config = dict(
    num_attention_heads=9,
    norm_place='pre',
    init_std_qkv=0.0181,
    learning_rate=0.00246,
    lr_head=0.00539,
    decay_shape='linear',
)
Each number is 128 + 32 x the weight over its row's rms, rounded and kept within 0 to 255. Layers, rows and columns count from 0. The size above them is the row's rms in percent of the matrix's.

# layer 3 MLP down (transposed), 1152x576, rms 0.0976, rows 1030-1041, columns 384-575
size [100 103  99 103  96 107 100 100  97 107 103 106]
[[143 119 162 144 173 161 121 145 121 119 121 151 153 135 113 130 117 144 131  93 134 140  65 161 151  88 103  78 145 137  88 166 144  80 110 179  93 124  88 148  79 116 162 123 167 154 132 114 119 113  83 127 188 133 140  69 179 121  90 136 193 128  84 155 177  82 116 157 135 115  98  95 121 131  85 149 119 112 135 107 179 144 127  84 134 148 121  89 153 176  67 158  92 126 155 162  88  92 158 168 148 128 127 146  67 157 131 153 161 172 184 106 120  86 159 131 134  78 144 167  84 112 134 113  69 121 160 131 154 179 152  47 102 102  95 111 116 166 145 180 139 106  69 123 121 141 154 121 164 163 137 180 117 135 103  63 101 149  87 109  70 138 151 129  93 156 132 120 121 129 130 146 164 132 174  88 136 140 112 125  98 123  90 117 109  95 116 119 105 118 101 180]
 [109 152 196  79 118 141 118  91 195  68 150  80 163 171 160  79 170 156 123 123 158 122  97 137 136 107 154 179 136 114  97 198  80 150 115 121 135  78 158 153  83 118 165 230 117 160 126 115 177 110  98  56 102 208 129  80 144 146  96 140 145 115 182 139 102 103  82 101 152  64 100 161 145  87 152 164 157 138 184 158  69 119 149 204 156 147  74 170 144 137 111 102 125 122 151 110 139 175 127 138 112 123 170 108 162 114  75  85 102 114 168 100 153 148 134  74 147  62 135 144 122 121 101  77 130  83 123 121 177 112 101 110  97 113 189  79 100 100 164 138 134 135 104  86 108 153 120 110 189 171 155 131 122 109 125 125  80 152 145 112 115 141 127 119 153 140 107 139 107 115 104  84 115 144 111 102 117 140 112 148 135  85 109 123 149 120 120 189 135  79 174 122]
 [162 154 106 123 112 177 105 144 159 133 162 133 115 127 122 141  88 136 151  98 121 145 197 149 125 151 211  67 158 122 146 172 195 150 146 136 127 190 133  94 136 157 154 123 130 115  94 165 167 175  92  94 130 118 120 137  77 150 138 147 120 118 133  15 118 185 155 135 145  87 175 130 124 132  48 109 149 160 157 148  48 122 125  84 153 178 106 144 152 172 154 124 130 118 129 118 132 126 179 143 105 195 140 161 132 171 128 125 169  52 126 191 122  87 147 120 118 148 106 109 131 144 113  87  89 137 130 172 133 127 180 110 117  92  93 157 120 127 116 136 129 122  97 135 146  92 123 131 119 123 137 121  86 189  89  82 152 104 161 129 157 178 160 180 144 103 183 119 146 139 131 120 128 147  67 141  94  87 156  76 124 138 119  89 142  95 166 118 137 164 154 110]
 [ 59 106 136 147 148 145  99 117 112 106 102 106 157 150 159  94 129 112 129 129 145 159  86  63 149 140 141 172  97 137 100 112 118 171 144 154 114  95 123 141 140 109  95 130 127 149 193 152 142 153 137  96 187 147 114  74 179 112 138 127 149 221 219 105 116 136  96 140 106  76 103 146  96 112 186 109 159 121 107 165 150 137 148 117 111 118  65  92 140 155 119 110 151 125 100 137 189 154 102  86 140 109 194 128 116 196 133 193 173 140  72 160 116 185 152 127 139  85 116 195 152 104 126 132 147 137 101  73 138  98 105 111 134 109 115 101  83 127 105 101 127 152 109 101 125 180 134 140 132 117  58  70 155 110 134 115 139 150  97 117 131 106  90 103 166 128 148 183 132  52 127 171 106 146 154 176 176 126  69 122  95 118  98 131 173 148 166 114 166 150 162 138]
 [139  95 142  72 172 193 113  88 147 117 138 102  76  97 153 143 138 155 160 130  94 173 155 143 159  81 110 141  52 176 118 162 173 131 123 156  81 106 132 148 185 149 181 105 165 146 114 103 108 160  92 105 100 107 150 155  59 138 183 117 156 108  92  78 181 152 160  84 117  96 110 139 106  62 115 124 125  78 132 119  84  79 177  72 155  89 142  92 174 136 162 148 110 134 175 127 180 110 135 136 170  53 119 155 122 143 180 184 126 164 115 156 137 127 184 142  94 133 110 145 130  99 123 145 151 115 147 167  53 141 140 158 136 175 100  91 179  91  68 144 168  95 157  72 103  94 149  95 100  98 126 123 148 137 118 169 109  98  98 136 130 111 107 147 139 153  89 205 105 138 158 121 122 167 121 106  92 141 165 162 197 121 182 147 120 168 103  58 113 129  99 159]
 [115 188  75  97  89 204 158 143 134 107 128 142 129 136  96 110 119 159 184 111 103  75 117 125 111  81 143 102 167 113 134 150  93 132 121 179 126 141 175 149 157 121 122 154  94 135 164 157 103 114 189  93 135  97 118  70 137 117 121 115 143  91 101 130  82 156 130  52 128 126 163  36  57 183 145 111 200 149 121 149 114 139 130 147 100 192 148 131 104 201 125 178 144 116  72 111 210 162 136  69 116 198 105 154 122 201 101 143 138 130  63 140 138 176  78 121 128 175 139 107 131  84 142 143 115 108 164 103 118 185 142  96  36  90 132 129 113 101 133 140 181 181 103 105  97  99 156 191 149 137 116 100 161 122  97  96 173  98 181 145  89 117 128 199 155 128 222  86 166 188 141  95 155 115 155 115 100 157 145  86  86 110 138 113 135 154 122 115  94 123  54  85]
 [118 151 158  69  97 177  95 125 137  77 136  89 150 106 126  77 127  21 133 125  96 133 127 124 103 124 175 179 190  91  52 115 153 147  85  75 134  43  78 208 121 149 120 170  98 111  82 197 139 116 144  75  81 130 118 125 119 133 164  69 171  98 136 116 131 180 112 110 119 121 120 152 143 157 111  73 109  81  84 134 120 181 131 123  92 124 105 148 100 133 135 102 207 123 103 105 201 106 125 175 109 143 160 158 158 145 144 142 118 115 172  99 160 160 132  91 117 142 162 169 170 146 125 129 158 140 157  73 129 112 158 126 126 112  69  83 114 146  98 146 155 151  85  95 127  97  98 181 159 157 113  67 153 136  92 130 113 115 154 137 219  70 162 173  82  86  86 103  85  77 133 102 123 198 146  49 103 133 102 182 173 141 212 143 106 101 126 103  81 129 126 121]
 [155 117 117  98 138  83  95 144  85 129 160 113  82 177 111 130 106 117 152 191 152 175 128 108 115 121 146 149 118 153 108 129  77 122 160 138  88 142 195 115  99 102 156 146 145  85 118 116 142 114  86  94 112 118 143 137  99 108 173 161 114  76 125 133 165 215 120 141 112 118  90  98 133 109 140 161 156 147 160 136 188 149 110 131 145 128  92 150 184 132  76 158 130 113 115 144  79 115 134 154 150 173 126 154  80  86 125 156 195 126 167 121 122 198  75 142 136 129 142 157 111 110 104 119 129 115 112 117 119 112 141 113 133 164 114 145 112 129 145 112  79  79  74  86 138 128 178 124 125 164 172 164 106  83 135 133 145 130 125 168 132 170  78 142 162 165 139 163 161 172 116 119 104  85 163 180 126 162  63 185 130 123 129 132 153 132 178 159  86 150 130 137]
 [170 118  94 173  95 131 142 113  91 134 117 132 160 135 123 171 170 146  98  63 136 101 114 124 123 137  84  93 159 108 128 114 161 159  94  77  96 129 101 127 171 133 129 205 128 133 138 150 136 153 159 144 149 136 155 130 101 128 126  88 129 177  69 191 204 116 137 151 112 107 158 107  92 152 112 135  79 134  73 106 200 125 129  84 166 111  77 178 142 131 103 137 121 108 127 139 142  88 157 120 144 132 135 130 112 121 154 130 181 181  98 175 132 123 143  99 116 122 113  85 129  72 107 113 167 110 131  87 158 134  99 181 179 150 231 186  92 147 147 116 130 139  83  97 163  60 109 146 164 150 160  54 131  70 196  95 135 128 196 139 148 167 151  68 140  96  85 167 123 154 100 131 121 129 137  88 123 141 150 157 141 179 160 176 108 127 181 103 128 108 133 152]
 [160 132 134  74 108 101 143 106 122 108 137 175 136 148 146 118 150 141 163 182 122 186  91 194 127 130 117 116 155 131 155 136 177  70 166 120  75  67  92  98 164  95 121 128 193 172 134 135 129  86 113  95 134 155 146 127 123 126 133 102  91 119 135  72 126 119 120 148 178 161 123 146  81 174 175 109 116 152 133 132  98  80 144  80 174  89  96  96 121  59 118  66 152 109 171 131 133 107 114 109 126 175  89 135  70  98 120 177 144 156 119 134 130 141 152 157  92 150 103  87 141 137 132 146 125 152  71 114 101 106 118 140 201 101 101 145  99 142 128 116 100 121  92 122 119 185 157 132 114  97 163 144 107 119 113  89 131 122 132 146 102 129 131  82 121 124  72 128 112  96 154 174 168 148 123 126 170 137 115 174 147  84 135  54 104 149 121 179  83 130 189 197]
 [120 151  96 146  90 161 122 108 152 123 133 147 146 113 112 113  82 144 161 157 124 102 113 164 152  76  98 139 100 137 104 135 115 124 133  99 125  90 165 132 176 120 128 144 122  96 157 133 100 151  87 126 179 148 159 165 172 127 115 131 113 107 176 116 147 166 104 141 118 126 176 109  96 113 112 107 127 161 149 137 127 152 189 136 147 158 185 195 134 143 110 100  98 168 119 138 115 123  91 153 109 162 172 123 108 168 144 110 163  88 113 117 153 109 124 116 115 122 174 127 136  82 134 112 117 128  63 146 107 114 204 193 120 113 138 115  87 160 135 133 101 178 132 123 159 146  63 100  63 178 121 115 128 147 106 107 139 116 187 145  89  73  86 164 131 142  99 164 118 166 117 116 105 127 150 126 174 168  56 152  88 148 217 169 118  76 161 123  74  89 134 130]
 [123 116  88 127 148 135 100 127 164 137  94 131 130 148 100 125 165 149  86 127 119 129 167 105 209 162 169 104 121 114  86  73 163 161 118 118  90  86 107 108 100 156 128 136 163 158 189 108 100  96 120 148 139 148  94 134 145  98 158  75 142 167 115 119 152  90 123 101 140 149 128  69 128 128 125 156  96  83 131 104 102 160  77  97 132 118 169 163 143 111 160 117 174 138 103 129 109  72  97  76 203  74 202 105 128 128 143 142 118  76  99 126 147 133 155 186 124 140  77  78 158 179  98 148 146 192  95 140 101 124 166  90 100  93 106 101 132 106 115 140 189 176 134 120 118 134 141 164 114 157 107 100 120 109 133 144  91 186 203 141 130  94 179  93 124 163 177  91 154 143  82 130 161  82 113 148  92 154  50 158 151 158 143 167  86 166 132 122 142 151 159 137]]
# layer 3 MLP gate, 1152x576, rms 0.0997, rows 1031-1042, columns 384-575
size [100  91 106  93 103 100  87 101 102 130 101  98]
[[108 151 167  98 169  95 103 143 168 116  69  59 112 156 130 117 102 176 175 174 144  86 140 133  92 118 129 120 158  57 113  98 147  92  94 117  85 104  89 142 126 116 148 129 141 136 129  67 136  96 103 105 112 102 140 126 138 105  95  92 150 155 130  91 132 138 154 172 135 123  63 130 179 139 128  93 131 127  66 116  94 116 150 178  93 136 161 165 186 124  95 136 138 133 124 116 119  98  93  85  86 165 160 177 137 114 132 103 115 107 141 116 160 148 116 157 130 133 191 165 101 107 133  79 186  95 189  91 148  92 142 155 141 172 102 137 103 134 102 165 140 149 142  75 103 150 135  74  96 100 109 138 138 112 140 179 122 139 158 119 203 117 100 121 100 173 143 157 152 209 170 112 134 120 157 196 166 149  71 146 124  62 115  77  99 126 124 135 124  80 111 144]
 [127  86 155 146 125 112 138 108  70 130  96 117 188 133 115 227 140 164 165  99 114 117 116 122 143  72  91 114 115 108 140 107  81 106  75 120  65 127  78 145 178 197 129 124 122 102 117 105 137 125 121  66  72 167 186 110 136  97 138  84 129 116 162 125  68 106  97  92  51 184  85 131 113 154  98 162 128 122 104 112 135 115 179  89  89 135 165 116 125 125 150 136 124 113 110 147 146 135 125 101 119 106 161 146 117 130 160 153 147 125  44  59  92 154 180 117 124  51 148 118 166  91 151 148  85 124 150 118  99 148 158 119  75 110 123  90 158 166 176 142 141 120 102 109 122 199 127 145 117  91  68  72 100 151 113  99 157  63 155 125 172 172 107 123 134 150 100 139 106 152 174 147 133 107 132 109 156 153  84 153 173  92 169 111 168 116 154  78 129 158  61  93]
 [122 165 139 115 167 108 183 174 181 139  99 101  83  89 149 105 132 127 131 141  78 129 135 133 122 119 144  81 137 112  82 154 134  66  91 127 113 188 121 131 138 108 108  84 144  87 134 137 161 158 113 166 119 104  99 129  19 110  76 155 104 113 104 126 147 101 137  90  85 135 135 177 132 163 106 131 101 126 140 129 107 134 117 112 124  85 102 152 130 164 117 174 201 142 146 198  80 165 152 146 145 106 105 140 151 152 148  90 107 181 136  96 160 119 155 119 116 123  90 104 138 103 112 116 134 118 140 122 131 168 162 102 116 114 120 160 181 122 131 118 156  66 146 141 221 109 130 157  99 138 151 153  83 162  78 157 133 121 173 148  86 124 156 145  92 100 191  98 154 180 177 112 125 202  66 139 117  92 156 115  63 109 120  73 142  97 120 140 104 134 147  64]
 [130 184 104 128 102 130 134 153  95 178 152  87 135 170 172 133 159 128 150 129 179 127 117 162 188  23 121 112  93 136 169 103  95  93 145 156 139 138 127 140 133 158 139  86 116 114 163 112 171 140 117 126  63  69 150  80 154 169 151 131 126 151 115  84 140 136 181 115  81 125 114 134  94  79 192 149  79 111 143 115 111 145 116  91 146 161  86 120  76 142 136 137 201 129 153  64 125 122  30 162 110  80  95 122 101 131 130 119 109 106 150 145 163  87 177 133 127 142 151 130 141 155 123 138 137 156 110 104 140 103 125 133 197 169 178  94 139 170  69 145 122 157 177 126 116 114  81 107 142 158  70  77 126 122 106 181 122  80 168 162 131 128  60 155 127  83  76 161 176 124 115 161 148 177 117 145 143 149 126  80 121 197 181 110 150 126 125 102 134 114 188 126]
 [ 58 142 128 171 118 112 126 180 157  96  87  81 142 159 128 155 123 118 105 159 167 123 161 129  99 133 121  80 170 165 149 115 127 111 104 120 101 120 179 152 147 142 158 197  99 147  53  87 143 120 189 108 102 144 109 132 157 126 115 119 133 102  63 179 112 123 109 151 124  61 161 119 106 141 210 143 215 192 107 174 118  94 164 221 125 145 157  79 165 142 157 123 126  98 131 175 138 168 119 125 180 178 148 123 167 131  91 107  99  81  86 154 102  90  88 130 128 156 118  83 150 141 184 135 133 191 162  86  88 112  89  96  64 129 104 159 129 179 164 117 182 147 131  78 128 109  95  68 150 159  86 152  70 119 117 155 138 126 107 130 127 113 134 153 140 106 181 113 140 168 187 142 122 136 128 139 108 103 106 147 101 104  58 114 135 109 165 156  86  99 144 126]
 [120 129 142 117 169  81 172 142 143  90 169 159 109 113 169  79 131  95 155 137 142 117 175 152 123 111 130 130 159  66 111 114 178 146 104  94 115  82 135 124 107 152 166 127 145 108 117  47 111  91 122 104  85 203 167 112 132 104 133  70 130 143 139 156 120 146 100 113 127 145 116 112 134 121 149 101  74 185 175 121 108  92 160 135 148 105 112 133 170 132 105 119 129 153 129 156 131 117  95  77 125  16 101  86  71  71 126 123  91 179  98  77 143 128  69 119  71 141 110 134 125 133 133 143 140 137 158 107 110 120 132 144  89 130 167 143  72 156 136  84  67  86 161 143 129 134 110  99 109  94 142 119 115 195 120 138 119  81 169 169 138  91 121 116 128 102 166 180 140 171  83 200 117  68 119 151  92  76 171  69 109 111 105 125 110 108 132 130 160 123  85  88]
 [142 143 132 173 155 119 112 126  82  74 138 100 123 182 121 153 174 108 170 140 159 138 150  75 120 122 156 148 166 149  85 116 137 118 155 144 121 141 170 123 120 147  91  95 129 100 110 191 149 121  79 110 168 165 134 123 111 152 162 137  88 153 156 113 117 169 142  96 169 106 136 112 145 139 170 102 135  91  70 139 163 136 117 178 104 124 132 139 164 134 138 154 192 140  71  94  81 122 122 136 134 138  93 118 118 149 134 122 126  94 125 110 140 129 138 125 141 140 138 145 134 159  95  91 114 120 200  85  86  83  90 190 162 147 115 105 103  82  87 116  93 155 148  97  79 126  99  61 125 113 122 137 118  62 104  77 105  67 166 130 120 136 106 133 123 148 172 159 121 143 176 109 102 156 129 125 170 159 106 158 117 131 139 122  67 135 130 139 134 171 187 144]
 [171 174 111 185 137 160 186 146 145 174  84  79 140 153  90 138  99  77 140 121 150  82 192 126 158 102 126 109 152 115 164 118 169 147 118  95 187 156 148 142 143 153 112 124 173 122 158  65 164 122 152 167 117 164 113 117 167 148 119 106 145 198  96 126 143 102 141 130 164 158 110  89 150  84  96 111 114 147 111 137 172 128 140 105  93 120 114 158 129  57 133 187  67 166 127 158 102 113 156  98 127  76 123 133 146 119 116  98 116 154  66 143 146 206  90 151 126 132 160 129  57 108 107  62 101 138 112 155 116 117 127 144 179 116  95 171  73 144 106 151 130 112 142 131 167  88 154 178 111 115 147  93 136 106 173 111 140 137 132 137 170 101 141  82 146  87 118 148  51 106 139 101 110 107 202  85 149 167 158 179 119 215 156 147 142  66 136  80 133  93 115  70]
 [124  85 130 127 146 122 108 134 158 129 119  98 107 135 142  89 141 100 127 129  89 106 154 110 142  98 103 184 172 136 127 119 161 179 156 143 146 127 120 148  95 135 112 103 177 191 122 123 126 136 125 149 149 156 178 187 100 172 118 181 103 118 166 112 101  94 136 174 121 169 149 178 134 137 157 156  90 125 141  73 150 157 116 130 219 101  71 147 141 109  75 127 110 158  84 169 124 147 183 127 137 192 159 146 111 109 158  93 147 109 107 145 181  84 159 169 139 109 111  90 160  83 142 176  93 165 153 144  61 154 140  99 125  67 124  99  77 122 176 138 169 146 157 131 105 116  85 183 114 123  98 111 244 137 112 114  99 140 150 178 104  92 109 137 121  87 172 174 132 111  73 155 110  41 154 139 197 124 160 162 149 134  91  84 179 100 144 133 107 134 113 146]
 [106 111 137 140  69 112  94 165 158 138  96  94 146 139 164 159 181  94 158 115 157 108 164  92 106 106 134  49 198  26 169 140 146  91 151 165 180 110 113 151  73 135 148  53 143  99  86 127 115 145 166 125 123 126 131 144 163 141 116 122 123  89 145 140 120  79  33 102 120 120 159 125 132 157 126 185 116 125 182 114 147 154 144 110 125 110  88  47 155 133 150 148 121 132 124 175 109 141 166 114 129 166  92 110  87 120 120 142 153 140 205 110 126 147 150 145  78 130 126 125 145 101  88 108  92 183 136 120 168 136 152 106 159 105  90 105 141  63 161 153 177  67 116  83 176 168  96 144 161 147  72 156  85 101 192 110 113  66 108 114  84 206 150 114 153 166 101 119 131  81 136 141 114 154  84 115 104 134 137 102 134 123 112 114  84 150  75 116 166 108 154  91]
 [ 76 169  89 127 111 127 118 110 148 164  40 129 134  73 100 118 107 132 105 128 123 121 144 153  75 127 140 151  98 133 116 121 180 126 125 201  86 162 191 155  71 109 120 140  81 151  73 132 129 146 147 123 122  91 109 134 138 173 180  95  82  57 152 144 181 187 118 180 134 155 102 110 150  93 143 118 119 173 165 156  87 141 141 108  86  83 114 110 185 197 193 151 135 136 140 213 152  80 129 137 130 201  97 212  82 110 149 114 108 145 115  91  67  96  60 103 122 142 139 180 158 134 163 158 153  85 128 126 163 150 140 145 107 168  96 114 191 170  92 165 167  87 110  80 134 176 124 127 119  93 174 108 134 121 119 105 114 103  66 164 186 142 162 158 145 130 114 111 150 135 127  97 102 168 162 136 108 113 118 134 125 102  43 170 145 120 143  80 106  94 154 177]
 [133 137  95 121 137  91  57 142 152 137 133 185 165 199 114 145 124 139 122 110 131 116 161 124 110 181 127  99 164 120 107 145 100 108 212 179 177 132 116 107 158 106  99 191 190 124 118 164 156 148 146 106 139 138  99 134 126 120 107 137 117 116 171 115  61 100 169 140 157 154  95 142 195 156 113  96 115 125 109 190 178 151  74  92 174  92 143 121 156 109 172 124 181 122 155 111 147  96 129  68 105 152 155 146 170 138 143 119 103 128 158  64  92  97 129 131  78 172 131  98 106 151 127  90 147  98 125 123  87 171 145 138 159 206  95 113 134  97 150 177  71 162  93 132 196 163  47 129 113  66 154 123 102 136 135 143 130  81 137  51  96 180  91 143  77 209 155 145 105 122 129 100  94 151 154 124 127 157  90 173 172 162 185 147 111 101  56 130 159 102 158 148]]
# layer 3 MLP up, 1152x576, rms 0.104, rows 1031-1042, columns 384-575
size [100  92 105  89  94  97  92 103 102 106  90 100]
[[168  93 146 100  81 145  76 155 124  95  96 129 155 151 160  89  79 103 157 212  92 131 184  68 131 179 180 127  95  95 161 103  91 213 129 140 139  76 153 147  69 133 140 103 169 155 133  92 117 117 107  94  92 114 141  87 138 111  55  88 186 157  69 135 175 100 149 132 136 138  92 127  82  96 177  92  83 158 123 147 133 149 119 108 134 118 124 113 138 116 153 156 137 136 127 145 120  99 157 144 122 160 123 122  95 149 139 132 174  70 122  99 104 130  75 116 173 125 182 123 167 107  94 112 171  96 133 103 135 119 152 124 121 115 116 102 151 141 134  77 107 109  48  87 116 108  71 115 123 159 201 128  91 120 125 150 125 123 143 104 120 134 172  99 103 158  66 144  88 133 141  81 111 108 169  48 118 124 167 101 140 110 120 122 140 160  91 149 140 107 154 160]
 [173 119 136 134 123 132 107 152 211 160 134 117  93 145 111 108  97 128 178 153  35 152 144 133 119 136 120  91 133  86 116 160 143 122 137  74 155 183 153 129 135 138 126 121 114 109  88 114 118  98 147 140 137 164 176  94  96 122 170 139 170  87 164 108 101 115 124 151 127  77 140 131 173 146 143  84 157 157  74 205 122 104 132 145  98 154 146 209 216 138 148 157 141 126 125 126 190 163 150 111 166 136 144 129 135 146 151 111 135 148 125 143 152  82 155 104 143 170 108  74 152 159  99 141 116 140 118 150 110 158 133 123 124 122 161 165 105 157  85 112 163 134 144 129 197  41 126 160 197 160 124 160  90 128 185 113 102 169 160 105 128 175 122 155  78 121 173 139 185 119 145 142  84 124 114 122 126  70 129 105  96 187 164 188 122 126 109 108 120 110 203  78]
 [183 143 117 109 140 103 153 137 151 132 124 136  69 110 153 143 137 133 133 136 172 114 128 141 136 148 109  55 166 116 157 138 138  70 140 100  85 128 149 128 171 127  74 139 186 146 122  79  98 165  85 150 140 111 120 152 127  96  63 132 178 135  41 150 176 131 146 119  64 112 121 116 118 154  82 162  67 172 112 115 144 146 152  46 143 113 185 148 105 148 155 111  84 111 154 151 128 145  71 125 146 110 151 185 220  79 117 139 155 138 114 137 128  47 159  82  86 120 123  93 119 121 138  27 107 169 161 115 150  70 138 139 115 148 124 113 185 108  97 138  95  95 162 160 117  74 154  33  98 135 142 191 170 130 126 111 110 119 179 189 114 145 148 158  46 125 192 101 145 122 116 103 117  82  40  80 119 145 163 157 146 116 118 173 128  78  79 138 103 122  82  91]
 [182 127 117 103 124 116 150 163  71 105  88 161 112 133 128 194  81 116 125 206 132 145 119  92 151 128 136 101 129  61  92 137  80 173 101  36 162 139 177 139 129  49 131 183 169 111 116  96  99  98  92 166 198 156 102  88 154 102 101 107 144 144 111  99 131 116  99 136  80 135 126 157 117 126 148 158 133 170 141 157 146 148 139 185  75 137 198 132 155 114  78 143 113 167 107 153 133 147  83 108 113 194 105 171 113 133  47 121  32 139 215  81 152 121  90  43 134 102 118 111  99 141  97  65  82 172 180 107 124 168 127 145 130 126 156 185 121 134 173 147 170 110  57 118 184 200 122 193 175  87 131 139 103  82 130 109 132 175 113  98  71 141 119 173  64 113 142 125 161 135 151 112 130  99 119 111 124 110 101 160  78 147 152 164 166 114  96 144 122 117 176 108]
 [110 139 124 107 136 159 170 123 133 181 156 244 155  97 108  80 144 168 194 121  82 140 129 123 163 119 102 171 111 131 167 132 107 181 150 151 163 126 122 111 165  88 138 104 163 169 175 155 123 110  99 110 218  83 114  63 143 130  99  69 123 107 165 108 121 119 119  95  98 154  82  79 164 139  91  58  86 123 159  87 106 168 130  46 109 153 136 120 162 148 131 162 132 174 117 111 132 137 114 125  88 110 103 125  88 109 116 147 148 158 148 133 137 169 141  75 159 117 116 139 115  95 109 111 100 126 169 108 109 115 140 162 157 100 119  71 126  75 101 160 124 168 135 117 138 139 153 166 162  67 132  88 146 141 134 103  80 104 128 118 168 127 147 132  82 149 135 125 127 154  90 135 193 133 113  83  97 204 171 116 125 139 151 154 132 146 117 121 125 149  89 140]
 [147  93 141 114 149 132 145 138 100 171 173 142 137  52 187 120 216 175 142 177 171 103 139 133  88 134 131 117  83 172 103 144 167  91 159  97 107 100 147  65  93  80 121 100 129 167 102 109 104 162 153 170 105 182 130 117 123 101  68 106 109  79 156 136 132 122 108 151  95  69 101 103  96  80 200 138  89 174 129 174  71 129 132 180 155 150 137 107 140 175 171 148 156  91 136  89 142 100  48 130 190 141 128 122 143 122 119  90 139 172  91  98  83  52 107 174 102  67 152 125  89 112 157 170  81 182 147 141 157  85  78 144  93 116 102 141 135  95 152 167 146 148 115 162 135 156  96 100 100 134 143 143 120 117 167 135 125 122 192 114 112 109  75 120 118 143 129 138 109 141  76 147 121  91  52 116 125 197 129 144 112 165 153 148 126 114 115  92 105 129 142 145]
 [115 103  60 120  89 156 165 152 143 131 174 175 160  78 179 170 136 114  59 119 168 141 100  77  78 137 103 138  48  58 202  93  97 145 104 151 125 118 120 104 127 148 130 123 105 167  79  87 122 132 141 174 130 144 120 123  91 161 140  78 174 110 126 177 149 126 149 132 138 114 144 159 131 160 163 169  95 157 141 130 107 118 126 166 157 136 111 121 134 124 151 153 108 143 141 114 133 146  83  83 147 108  85 162 140 138 185  99  99 112  96 101 161 118 159 111 170 151  86 130 166 167 132 119 118 130 164 126  98 113 167 180 102 110 137  81 172  73  96 176 116  99 117 166 119 120 168  46  97 153  88  81 116 186  56 141 157 148  95 124 114 101 124 114  98  61 107  54 120 111 123 148 173 132 154 111 166 134 130 121 192 116 169 116  89  80  98 113 111 192 147 135]
 [129 142  94 194 152  95 181 123 168 117 146 110 143  87 167  92 117 146 153 130 118 134 173  76 143  83 164 151 123  55 128  51 119 128 115 136 138 108 142 101 120 140 128 130 133 165 119 136 161 109 117 153 107 143 110 121 105 129  54 147 199 189 130 132 182 174 139 156 194 117 130 163 127 125 168 150 106 107 141 147 137 104 161 154 170 206 147  99 159 112 107  50 104 181 172 112 119 117 124 119 119 124 140 172 141 135  77 205 133 176 108 135 141 147 153 154 152 119 121 174  67 176 138  87  95 111  74  80 140 132 159 120 144 119 150 189 138 124 156 143 115  86 134  69 129 181 159 164  76  83 110 152 181  90 170 172  89 157 128 170 151  89 116 149 121 114 138  98  93 156 171 152 155  94 138 138 141 138 135 185 207 125 123 157 136  26  87  86 125 130 100 148]
 [156  99 147 158 123 120 124 107 138 135  82 118 167 133 182 189  77 105 198 148 117 154 150 125 153 113 155 158  90  99  96 120 108 106  84 118 144  97  97 113 108 116 133 117  85 142  80 173 136 152 164 138 140 129 103  99  99 100 120 119 172 124 101 126 148 131 130 118 155  87 121 101 100 145 141 148 121 145 115 134  96  92 206 133 113 128 158 147 111  93 121 174 135 122 167 134 153 110 122  82 140 103 117 164 112 129 105 125 133 168 144 131  87 154  97 148  62 112  97 109 148 167 144 143 135  83 112 126 168 121  88  98 121 145  65 192 160  98  57 147  79 118 134  66 129 175  97  95 176 114 203 196  65 103 114 138 119 111  44 117 161 119 148 144 121 168 138 114 128 126 239  86  83 178 128 199 140 110 137  83  56  99 160 134  85 118 148  61 131 133 132  96]
 [ 56 126 147 169 153 143  85 155 123 139  81 255  98 165 121 114 135 168 139  88 130 168 105 161 107 136  59 132 171  87 152 159 156 106 130 145 137 122 125  97  80 176 144 113 135 192 124 205 122 135 141  98 132  98  67 155 120 136 116  91 146 113 107 119 121 134 171  83 100 151  86 143 132 165 104 124 106 160 107 118 118 206 130 123 163 140 133 163 123 168 107 177 106 120 175 141 124 123 146 135 126 143 119 162 121 150 170 123 173  92 127 107  56 134 114 203 172 174 142 139  97  93 140 112 112 163 167  97  72 154 156 152 144 185 142 118 160 105 135 135  99 134 184 142  83 102 118 144 185  88 125 144 139 150  37 133  91 117 102 141 130 173 128  84  87 149  96 127 128 123 138 151 131 136 111 161 121 138 139 119 137 140 144 121 129 165  61 133 151 107 117 115]
 [129 146 122 119  90 173 194  88 117 126 111 116 140  96 163 128 151 129 131 141 158 106  98 174  85 132 181 127  97 128  98  83 138 144 105 129 148 126 127 108 106  95 180 155  80 124  77 132 146 132 178  84 106  94 124 124 140 115 121  99 117 177 134 122 181 171 132 112 165 170 103  78 114 110 168 110 147 137  97 121 136 113 106  82  86 149 135  76 154 149 126 137 136 142 108 174 144  65 192 156 121 196  65 162  77  95  65 142 105 140 136  92 151 122 184 188 160 131 136 100 120 102  86 147 146  72 142 151 106 149 117 142 135 131  52 114 143 137  94 162 111 135 130 132 162 150 129 138 164  93 180  89 194 159 139 105  81  99 135 152 148 132 118 163 107 108 178 112 119 167  76 123  98 186  95 103 110 170 184 142 159 137 153 172  82 188 159 105 129  76  95 155]
 [104 172 142 101 126 150  78 151 104 136 117 146 168 174  60 195 131 179 122  98  54 116 133  89 119 198 170 162 121  73 188 159 157 155 128 138 107 115 136 151 164 109  99 166 117 119 102 176  89 142 151 117 169 157 111  80 120 106 113 138  99 107 107  97 132 172  21 107  48 111  71  97  85  90 161 134 161 126 137 141 111  96  62 103 119 166 124 116 122 164 175 119  72 100 165 184  74 131 156  62 152 211 126 131 150  95 127 120 128 131 113 135 132 160 125 140 115 131 130 125  68 167  70 120 132  96 114 107 117 138 164 136 113 112 107 163 134 137 167  64 116 156 155  58 212 132  53 125  91  93 138 106 107 102 109 158 130 137 205  48 130 153 212 140 139 106 158 127 135  97 165  78 107 155  72 148 191  97 108 115 134 126  83 133 100 135  85 104 102  97 135 150]]